Weights of a small GPT-style language model, trained from scratch on English Wikipedia.
Size: 8 layers, width 256, 2 heads of 128, MLP 768 squared ReLU.
Each number is 128 + 24 x the weight over its row's rms, rounded and kept within 0 to 255. Layers, rows and columns count from 0. The size above them is the row's rms in percent of the matrix's.

# layer 5 attention query, 256x256, rms 0.121, rows 58-70, columns 0-127
size [ 92  88  95 102  97 100  99  91  92  96  93 108  94]
[[ 99 123 121 116  91 126 131 158 145  87 101 121 112 135 144 130 130  61 135 120 143 112 130  89 154 149 139 157 136 133 103 124 135 153 137 119 111 114 143 130 129  74 153 181 148 119 154 174 111 117 128  91 142 137 159 152 155 139 112 110 152 127 146 107 142 168  87 100  79 116 107 139 122 154 140 138 100 133  87  62 152 103 118 108  85 149 104 180 157 109 135  92 133 111 118  96 174 132 132 134 152 150 133  96 153 172 158  81 149 144 126  78 106 149  94 137 160 155 169 142  88 147 120 132 140 106 141 106]
 [122  72 118 116 106 161 132  66 113 180 172 111 114 124 134 107 102 113 163 104 136 163  80  85 147 161  99 154 121 146 134 132 147  95 132 120 103 143  96 108  72 108 164 102 156 131 136  95 131 156 147 143 112 126 127 107 101 122  96  85 129 139 101 118 147 107 144 129 103 143 135 142 101 148  81 107  84 177 128 134 115 157 109 156 162 131 126 116 123 149 139 118 147 145 121 112 125 159 128  93 118 149 136 100 121 150 116 138 142 139  85 135 124 146  86 118 103  70 141 117 141 135 135 109 146 187 147 130]
 [124 153 130 101 136 101 111 127 138 150 122 130  90 141 121 123 117  96  87 151  83 133 154 101 127 127 110 118 136  76 115 143 136 104 115  97 118 147 157 106 119 166 133 146 113 140 140 120 127 133 140 155  24 134 122 125 165 124 140 145 160  98  96 151  73 118 157 164 135 139 117 152 106 149 103 140 173 149 110 122 128 155  26 153 117 141 130 138 134 103 114 151  95 137 138 110 141 123 125 138 125 129 108 109 115 144 138 120 124 143 149 105 126 118 135 122 133 185  93 142 132 133 160 111 157 126 125  89]
 [137 129  83 121 140 158 137  92 111  82 130 108 157 134 135 120 106 203 128  96 111 137  48 158 113 134 105 133 110 149 138 144 126 163 138 115 130 126 168 160 151 118 102 134 173 140 154 163 112 131 101 140 130 118 165 111 102 125 137  89 105 143 169 128 101 161 119 184 109 150 126 129 110 107 126 151 114 163 112 126 109 130 132 157 126 112 119 135 143 146 162 132 115 111 139 152 152 125 119 130  98 141  97 136  97 121  72 179 142 127 112 177 144 131 129 124 116 126 132  92 146 122 111 152 147 153 131 148]
 [125 141 143 115 152 176 140 140 120 113 115 177 160 144 126 129 123 126 107 158 131 122 125 136 123 140 131 138 106 132 140  59 102 122 112  98 158 140 121 124 108 121 150 137 121 135 141 146 152 151  81 107 123  88 102 169 116 101 117 158 164 166  96 124 103 177 149 132 130 157 170 128 161 161 136 141 134  73 145 125 112 149 171 131  91 158 101 169 103  73 118 149 132 119 130 139 115 149 147  90 153 129 120 109 130  82 143 138 134 178 125 155 129 115 156  57 111 145 125 173 138 108 101 141 121 122 122 159]
 [152 154 128 110 114 133 168 138 131 136  95  94 143 146 106 104 116 125 108 137 152 118  92 105 139 137 151 158 142 132  62 142 141 143  97 104 127 127 131 120 163 115 155 108  55 150 133  95 117 124 150 106 166 120 139 135 118 162 136 141 144 115 109 153  75 142 148 145 187 124 123 129 147 141 141 133 120 162 143 113 103 142 145 160  91 139 153 185  99 110 130 158  98 126 103 153 145 191 116 135 126 121 130 112 142 122 134  96 100 164 146  78 103 135 152 103 160 176 137 122 111 118  73 153 123 148 126 128]
 [ 77 109 123 101 147 132 147 104 112 156 141  95 138  81 139 167 109 147  84 111 142 117  81 173 129 103 159 106 116 162 128 115 146 130 149 129 127 174 154  93 104 109 167 139 118 128 114 112 153 133 126 125 119 124 122 111 145 118 125 117 164 107 159  97 116 161 131 125  97  85 136 130 152 155 119 167 112  86 127 133 108 141 147 119 145  82 151 131 134 160 132 121 121 143 131 139 171 141 155 144 153 131 144 122 121 140 172 154 113 141 128 185  84 110  98 132 119 138  95 119 118 157  92 116 134 164 133 121]
 [116 110 128 154 123 119 116 144 101 119  81 129 140  81 143 121  89 166 131 181 115 143 193 137  96 147 156 168 140 162 142 135 154 135 131 125 105 109 104  86 138 156 141 129 147 124 120  86 136 132 113 139 144 153 134 131 132  89 142 132  85 131 106 122 158 114 152 142 113  99 139 120 125 168 182 162  98 144  69 109 160 115 177 126 141 125 118 157 151 130 137 150  83 129 139 182 111 111  87 121 136 131 107 122 152 103 120 154  74 178 104 135 140 140 119 150 135 136  91 164 120 122 124 141 159 140 163 187]
 [ 88 138 103 130  87 100 119 122 159 104 117 103 130  99  58 138 148 130 136 123  94 127 109 131 129 142 149 127 106 135  64 121  96 136 139 151 128 109 133 173 110 115 152 154 108 157 124 115 204 146 108 149 103 145 115 117  55 114 144 131 154 142 163 150 135 151 159 116 106 126 154 107  94 134 123 137 120 104 147 138 177 112 137 115 124 129 151 131 142 133 150 119  97 143 141 143 105 136 140 104 138 105 108 120 126 124 108 102 103 121 134 146  79  78 107 168  68 125 126 109 153 156  91 113 112 159 129 107]
 [144 151 116 161 122 187 125 172 153 125 153 122  92 143 125 109 149 130 149 104 148 126 179 141 143 172 141 157 111 140  98 102 118 146 131  74 165 143 111 119 112  81 168 133 111 146 131 154 177  68 138 120 116 102 124  96 134 149 137 137 103 109 122 131  88 115 114 136 157 125 145 169 101 104 127 125 136 118 109 105 121  62 168 130 120 125 127 140  83 148 130 131 151  55 127 165 115 142 143 142 145 140  88 144 140 140  94  96 129 186  82 145 138 143 153 136 156 121 123  91 143 108 100 130 111 166 119 138]
 [132 107 161 109 140 141 133 127 147 135 164 106 100 121 161 164 135 110  80 118 120 123 101  99 167 139  73 120 135 116 114 141 110 143 122 121 186  71 117 122 125 120 124 115 103 113  99 141 131 145  99 115 130 178  77 156 116 124 159 125 139 120 104 122  85 126 157 140 118 139 129 161 160 102 104 108 141 115 145 126 105 143 115 150  92 128 140 157 150 108 115 145 148 132 147 109 122  70 118 117 144 127 154 133 136 139 154 174 120 101 148  90 138 142 109 102 174 159 127 141 127  95 129  86 117 111 108  95]
 [119 101 198 131 128 114 132  92 129 127 135 162  82 163 149 131 112 154 144 125 187 151 177 113 154 115 127 114 123 117 123 108 164  83 176 128 103 134 125 157 119 112 137 144 142 112 124  77 108  97 121 110 131 149 162 147 119  77 127  69 102 122 182 136 173 109 147 113 124 128 126 111  87 128 144 107 135 125  97 119 165 171 120  89 134 119  98 141 127 123 168 103 112 154  93 113 146 166 119 129 136 131 173 104 114 134 134 128  82 141 176 134 147 126  99 157 145 132 102 120 133 149 116 130 146 130  82  88]
 [151 169 125 147 157 145  99 125 108 100 120 103 141 174 133 119 139 162  96  96 129 148 154 142 123 150 101 165 155 108 108  97  71 126 127 117 144 122 106 154 158 158 158 104 110 127 148 173 156 104 153 144 113 115 163 144  89  99 135 149  88 138  97  93 111 129 161 111 142 142 125 139 210 144 111 101 146 128 133  78 101 155 142 152  99 138 143 155  92 137  74 120 129 156 125 142 154 127 128 140 165 132 156 154 127 109 124 117 137 152 155 114 164 129 153  78 158 172 109 157 162 110 122 107 121 140  78 114]]
# layer 5 attention key, 256x256, rms 0.126, rows 58-69, columns 0-127
size [ 87  97  94 103  97  96 100  92  96  98  88  96]
[[134 124 116 139 130 123 118 148 115 144 141 136 112 108 156  93 109  95  93  63 139 109 117 108 134 152 147 200 112  89 149 121 103 148 129 126 160 118 125 123 102 172 136  67 117 149 113 151  90 174 150 154 112 142 123 183 164 106 130 136 100  86 125 127 184  80 116 172 141 162 165  98 128 136 138 131 143 149 143 140 163 143 155 105 144 113 135 104  87 120 141 143 157 178 124 139 106 104  87 158 126 144 115 115 131 117 154 130 175 104 106 140 109 118 120 139 124 161 127 139 166 147 147 156 110  88 132 163]
 [120 151 154 124 152 118 100  97 144 136 116 135 110  99 113 104 126 126 135 137 104 130 161 132 132 129 131 123 135 120 107 138 133 111  77 130 130 104 141 156 127 123 138 155  67 110 108 120 108  90 153  89 164  90  99 117 147 131 152 160 167 140 109 128 137 150 119 179 131 147  78 162 155 122  78 148 121 125 111 150 146 129 132  98  96 164 130 118 132 117 130 159 137 176 108 146 153 132  94 131 169 144  97 136 185 104 124 117 102 117 156 120  86 124 107 126 101 120 152 136 136 164 112 124 153 133 162 128]
 [110  84 142  91 111 163 122 125 148  84 100 145 129 154 126  91 188 145 144 138 147 117 106 124 108 139 148 172  77 124 135 140 136 120 166 108 150 149 153 162 102 167  97 143 144 112 105 121 124 136 135 141 125 120  98 120  95 133 126 133 194 144 137 110  91 122 121 169 125 129 189 146 126 111  91 126  88 125 107 135 159 146 134 108 126 127 187 134 129 119 108 123 150 113 164 141 120 132 111 124 145 191 103 129 140  71 139 138 141 108 133 129 141 143 142 138 152 103 127 110 114 135 149  84 152 152 118  81]
 [117 138 121 134 117 170 119  87 136 137 110 133 161  98 124 142 153 124 107 113 131 118 104 111 108 131  99 118 152  93  99 129 161  93 167 132 136 106 180 189 151 108  93 136 100 134 140 119 161 130 168 124 127 108 100 100 155 146 161 133 191 123 191 110 159 155 132  84 118 121 120 170 139 109 121 138 150 136  85  99  92 107 123 152 157  95 133 166 114  99 147 122 119 142 138 121 118 130 134 138  77 135 150  83 122 119 133 120 111 122 131 163 155 117 111 158 147  94 107 176 149  98 120 105 124 112 109 115]
 [150 113 131 139 152 119 169 139 133  96 110 108 119 159 142 132 110  85 116 141 132 121 125 120 141 117 101 155 122  95 133 148 156 148 141 119 132 117 126 101 118 131 127 110 168 101 112 149 108 142 148 149 132 154 131  98  79 127 114  99 111  76 134 147 143 131 114 139 127 123 128 136  99 133 171 112  78 103 137 107 167  96 111 145 124  95 144 137 133  99 145 108  86 135 132 105 129 113 114  82 128 107 156 126 115 142 130 157 120 152 115 134 196 125 110 120 158 131  97 109 134 135 131 150 107 115 105 128]
 [141 136 110 137 157 137 136 133 125 128 140 157  95 123 127 142 145 143  97 121  94 127 130 166 152 138 171 131  98  76 149 130  79 137 111  87 148 105 124 148 146  91 108  99 126 122 113 134 111 143 132 154  96 130 125 126  92 178 114 155 112  96  72 127 144 109 115 143 111 113 159 130 141 155 127 171 132 145 117 125 164 126 156 127 130 111 142 100  85  98 180 127 124  90 196 126 126  85 167  88 112 161  81 145 102 135 138 146 125 130 146 115  99 125 136 114 185 142 127 144 114 159  99 130 152  81 114 101]
 [106 137 138 125 147 169 145 133 172 124 132 114 105 127 123 147 164 145 139 104 135 114 122 132 163  90 105 160 107 114 142 156 173  91 128 119 138 127  96 100 136 136 140 135 137 101 138 151 102 122 118 117 124 122  77 178 103 146 137 130 154 161 147 128 132 114 109 176 121 111 151 147  78 133 160  99 109  89 144  74 147 114 141 118 119  84 118 149 144 122 145 136 152 106 137 176 115 169 145 139 126 119 122 108  91 112 163  83 162 146 135 117 127 180 128 151 134 149 132 138  58 132 108 121 138 131 130 106]
 [107 136 126 124 135 159  98 113 125 112 150 126 133 170 132 134 129 109 161 114 149 130 114 123 117 112 129 123 147 175  81 137 167 142 152 139 115 132 138 146 117 131 135 127 116 127 150  99 157 154  82 118 160  85 111 124  72  84 108 155 120 127 193 146 133 144 132 150 186 149  80 149  80  95 135 144 134 115 115 134 114 155  93 108 104  99 120 161 124 137 141 127 138 110 140 104 122 117 143 134 101 158 175 148 190 133 138  79 132 128 115 144 110 114 141 166 144 144  93 135 148 165 138 100 108 161 155 135]
 [120 126 112 112 146 164 116 166  82 137  74 162 162 148 101 140 144 105 140 150 122 124 113 105 124  98 164 120 140 119 175 102 146 146  75 163 153 134 143 118 105 124  83 160 153 146 123 118 116 154 129  92  86 118 128 139 124 158 126 124 100 127 103 137 124 125 119 195 125 134 135 120 115 118  89 117 122 181 140 160  72 169 111 113 127 136 111 146 131 113  94 188  80 108 150 134 129 155 103 132 133 145  82 105 133 135 121 160 106 110 106 138 103 108 107 109 167 102 128 129  88 118  87 157 131 146  87 177]
 [137 123 136 136 104 111 126 106 115 139 158 155 173 151 144 111 142  72 118 133  73 120 139 133 119 111 129  95 138  90 127 137 128 122  81 194 164 157 136  94 142 106 131 123  99 148 118 148  99 174 166 108 142 160 124 134 159 106  96 105 112 136 145 114 139  91 118  83 171 123 142 108 125  91 121 120 130 112 113 133 158 185 143 154 176 174 118  69 106 105 131 166 121 109 140 166 151 137 147 146 120 119 145 108 105 151 151 165 136 147 164 118 160 159 164 109 107 167 152 119 115  97 105 112 135 108 139 132]
 [123 156 147 171 145 115 166 121 138  75 122 102 145  80 101 137 126 118 101 133 158 148 163 112 173 137 117 156  80 124 180 164 116 147 134  73 114 109 147 113 132 148 137 121 108 126  86  95 157 126 108 138 116  95 173 104 169  93 138 119 101 108 131 153 120  96 117 149 109 134 137 128 157 149 139 139 144 145 121 117 127  95 138  94 128 133 126  96 135 131 132 113 110 104 102 137 149  98 157 103 119 120  84 102  88 129 157 142 184 129 162 155 100 131 124 139 145 100 119 105 140 134 109 145 145 118 175 136]
 [173 116 125 134 117 149 128 136 111 106  78 125 125  90 114  83 125 160 138 150 127 105 129 115 125 106 129 162 129 139 104 125 175  95 154 121 177 105 101 121 122 161 127 156 103 158 187 136 120 144  62 102 136 152 133 129 147 143 131 140 151 143 141 163 104 122 129 118 134 124 125 154 108 119 158 136 137 134 115 127 154 114 112 135 120 141 137 147 120 109 112 135 121 146 131  98 120  94 109 181  98 133 105 154 119  99 110 139 126 131 123 156  99 212 169 117  88 163 155 119 119 122 148  84 164 141 150 135]]